Weights of a small transformer language model: 0.986M parameters.
Each number is 128 + 24 x the weight over its row's rms, rounded and kept within 0 to 255. Layers, rows and columns count from 0. Numbers have three digits each. The size before them is the row's rms in percent of the matrix's.

# down: layer 2 MLP down (transposed), 256x96, rms 0.0832, rows 0-17, columns 0-47
# gate: layer 2 MLP gate, 256x96, rms 0.0878, rows 1-17, columns 0-47
# up: layer 2 MLP up, 256x96, rms 0.0877, rows 1-17, columns 0-47
down0 104:088123136138143158137149101181132140130121140159158158139133151104127095127101127133103136114124095120151091133116111132139078148130149155109147
gate1 098:092144138132129112157115113114140148102146093130112131136134121086112114119112089062112115138140132122145103129147092103092168155115152116174116
up1 093:107106113091132142140117115070123145134153092104164097130115084132138127105175108117152138115121101147076162104134129119119133180109118120142133
down1 096:099094114105104148128131151128162135117097179153125134114123117139127117114115091136130153108106144109175111109093092145182106151118086122094095
gate2 108:149121093139106155163136061135127169112118139170137108149133108120102145135126112121108172104110143144136150117087165136094098119100153128129122
up2 108:163134177104147125146133145109142114199127125119151132143138102127089142128175104113161106193133133105109129098163113108144125110141110162165132
down2 107:145093119143141154156103085148154166133137119156132097140155125123099140091142072114177190108101126152131124151125154124130120163127125137145134
gate3 094:082121117123126121120176107143159135097141100105111144124135117133144128113149114179129154109134140109117147115099144159127152178137127154145137
up3 091:150093125139132134118151125126110094164101115119135133135109127139161121139149104126116130169128119153089124108169131154127118149115135179104199
down3 090:148128153138118117135127132106116127136095126136126125137156130101088162063134110123119149125125113097139077147124140096127111115106122088121065
gate4 098:145146134159082124114169149167091111129110118132127155131131128127122169123117137154156152113096108116137117114142114100160144128135119182168172
up4 097:097114171130121143130125138118118097126147122126146100134125120134079138159123173123111132135137092151130066149145133126106163123124082139145118
down4 095:121144107169157142146154076123149173122125146105106196116120119136159123150118072089114123134167148120130132124130103141088134138134148133107129
gate5 097:126141096162116126101172128113096094103141151127136103108100123121099127106127148081128112129096086106121127154113137137116089089104101083106145
up5 107:124136161137081146130174134155136126112112131134140142097164144162119119074098123129141118147107133167103084125107107143121135121127116156105171
down5 104:152109120112138120099144133117163110144115113095137141161135123198139152102143118135116143128115132099099144142101107110131157083136134114085119
gate6 093:144146140114114153131131175072121136138151110134125119128133139123127119128153131114167103131096186127118159140155096084114116128117138167149185
up6 099:123162158099156076111127118144154143076107146140140146109135137112133057118110133147139148144100120120127174115138140140115120135127087159139090
down6 099:117154142062127162099129137100118158118099141113136120078129140156133149133148099163117161132119148140127129130143126094107138099127095144146183
gate7 099:180127196157115155132146088130146132094137136129113118138119092167103140129128134119153141130138119147153122128144140167151120157135053096099135
up7 102:153133119144113158131137108134157119118103132097128109126127117135158182165095121103120167083118130112116136116105089111097182161112159107135102
down7 106:152096176089053133125112101148113108121141097107129132136132106110131167129100124113142114122119136140115145113089142143161139147141145134168125
gate8 100:137157135124135147120141163121121164119083121135140126113135172120116097144123126096111124080093146096145168147122108124116179155084124146119117
up8 097:107115079116194105126081117123095124182153147111161136121138154095134117152138138111125133131138129125121146174124125164114166110136139140174127
down8 101:165151121130111149091112108092148118117149092083151097157118150136158120119154147130144125176111104126094116091151161111163130069143086120119135
gate9 100:165163143154108149107138108139080117147137128121132123071134099153156096102118145144142145108116132119130162125143123155111132136102123134106148
up9 095:093092122131089173139093083104125151161118122145097139140134144123120102156121140121142189142126120076105134153087120131106149106131127110145125
down9 099:165102162133149113125139135152108150080112077115149141160132177119119126128110122123120123155164109096123121149142110169157104139127153156128114
gate10 098:138178114149146124102148147153097121116117133152141145113160150130121193117122128131164162110127122090140146116103109182104130098055132169076131
up10 097:119130154159123106099109141107126091137124121079084120117106140129141128122137116105098129135135136118140144090155171103128175097109177157138095
down10 099:153128094117128142178125092090149162161095133115144142078137125133111099108169117144104106125114133149121108168105146108144086148168101110152138
gate11 096:119113113202122070099132140179108120122164115103114154119101116126138129156103136129149187117071142137133130117107104122085128125089150145118116
up11 093:125080117122139077135150140103104165157104142121123080139144152169106150145138122095116144137114145127106154149154108159090132154128099134145112
down11 095:169174141086149144090147160108131129099139144110159128119133137114142131099113159151123106134103130140136144148110109136170113065098153094095177
gate12 106:148127123136142088156095153128148190103106059124133139135084165114098145116134130144173135111129131119163154120122132158164131147153129074102116
up12 098:111115115115139119161161120112118116165170101130143143143134131096102138152117101180119105128124125149108131142129122116143085142113124127143138
down12 102:140102134123125134157102143130125165090121101131127144065122113115142143136097089112148127109111107161140104145128119136139135132139152123126125
gate13 097:144133151166103119125180143062129098099149085132129125102093118152117126123132098131137139133132136151166129109125088133166134140132090111147142
up13 101:132135093121137111129123096106131142133141102083082091123099149103124083131131127139133151124136124128123111129101127152099133129144150099111138
down13 104:169113104117120114109118121126130115118109181170124132131146109103116115136110113173108177117134123165171129174123135117109145091129089126155092
gate14 086:184121154142076179163131134122103133125134137096140127105127101162123133155126102116115150165131099158127175116129143135207120087112128161135125
up14 089:120107105144148160180132157088124147108104166125159120104124084165106121159119109070184088126155112103126129109121154108096146101140138149138102
down14 090:127145114095116139113160134153125166126152118123153127128119122133163124148125072181115140160117128132148147096139140107150154110130130189114113
gate15 095:103138113095116092143099154117157110074134106122141135115108106142118130112113120141145156112121143137112120099084178142120112077117117123081104
up15 099:116117177097149129136112125149153137118131140126143139096155120110155174133133135118188137110111092127136077122153162147128120131172123149089095
down15 104:112134134096183142148094102135152146157133121107079161160140170132094144160137139083117147123119159128142124098159156078133095130122141145123110
gate16 105:141110128111127096125144080149135112144156144126158109110157132104119153150146095172069117136116131185105154134155093148116139121116080126124145
up16 099:119116100135143183172117142112140098138135145134135185108129125116119114098126130153115191175096159146162107136122164116145125155109135122111117
down16 098:071134150148155123135123129121130172191143156092139109117073104087109117138141124164116113116093144151123161108146123133124111163117151143116132
gate17 100:173126156111120138124083111155124077127122074186114142084129165134110093104146141119098103099075099159092145132128146146102096127122162160141149
up17 092:111122117147114162154124139123094125118129149112092187137159128108090114136108114079133146119135123088167126154177107161130110159122103117117131
down17 093:131118161166101095123123118142158138105128115115139127090064128145138112129142153147153145143164120122133157102093098091175133124156133128160136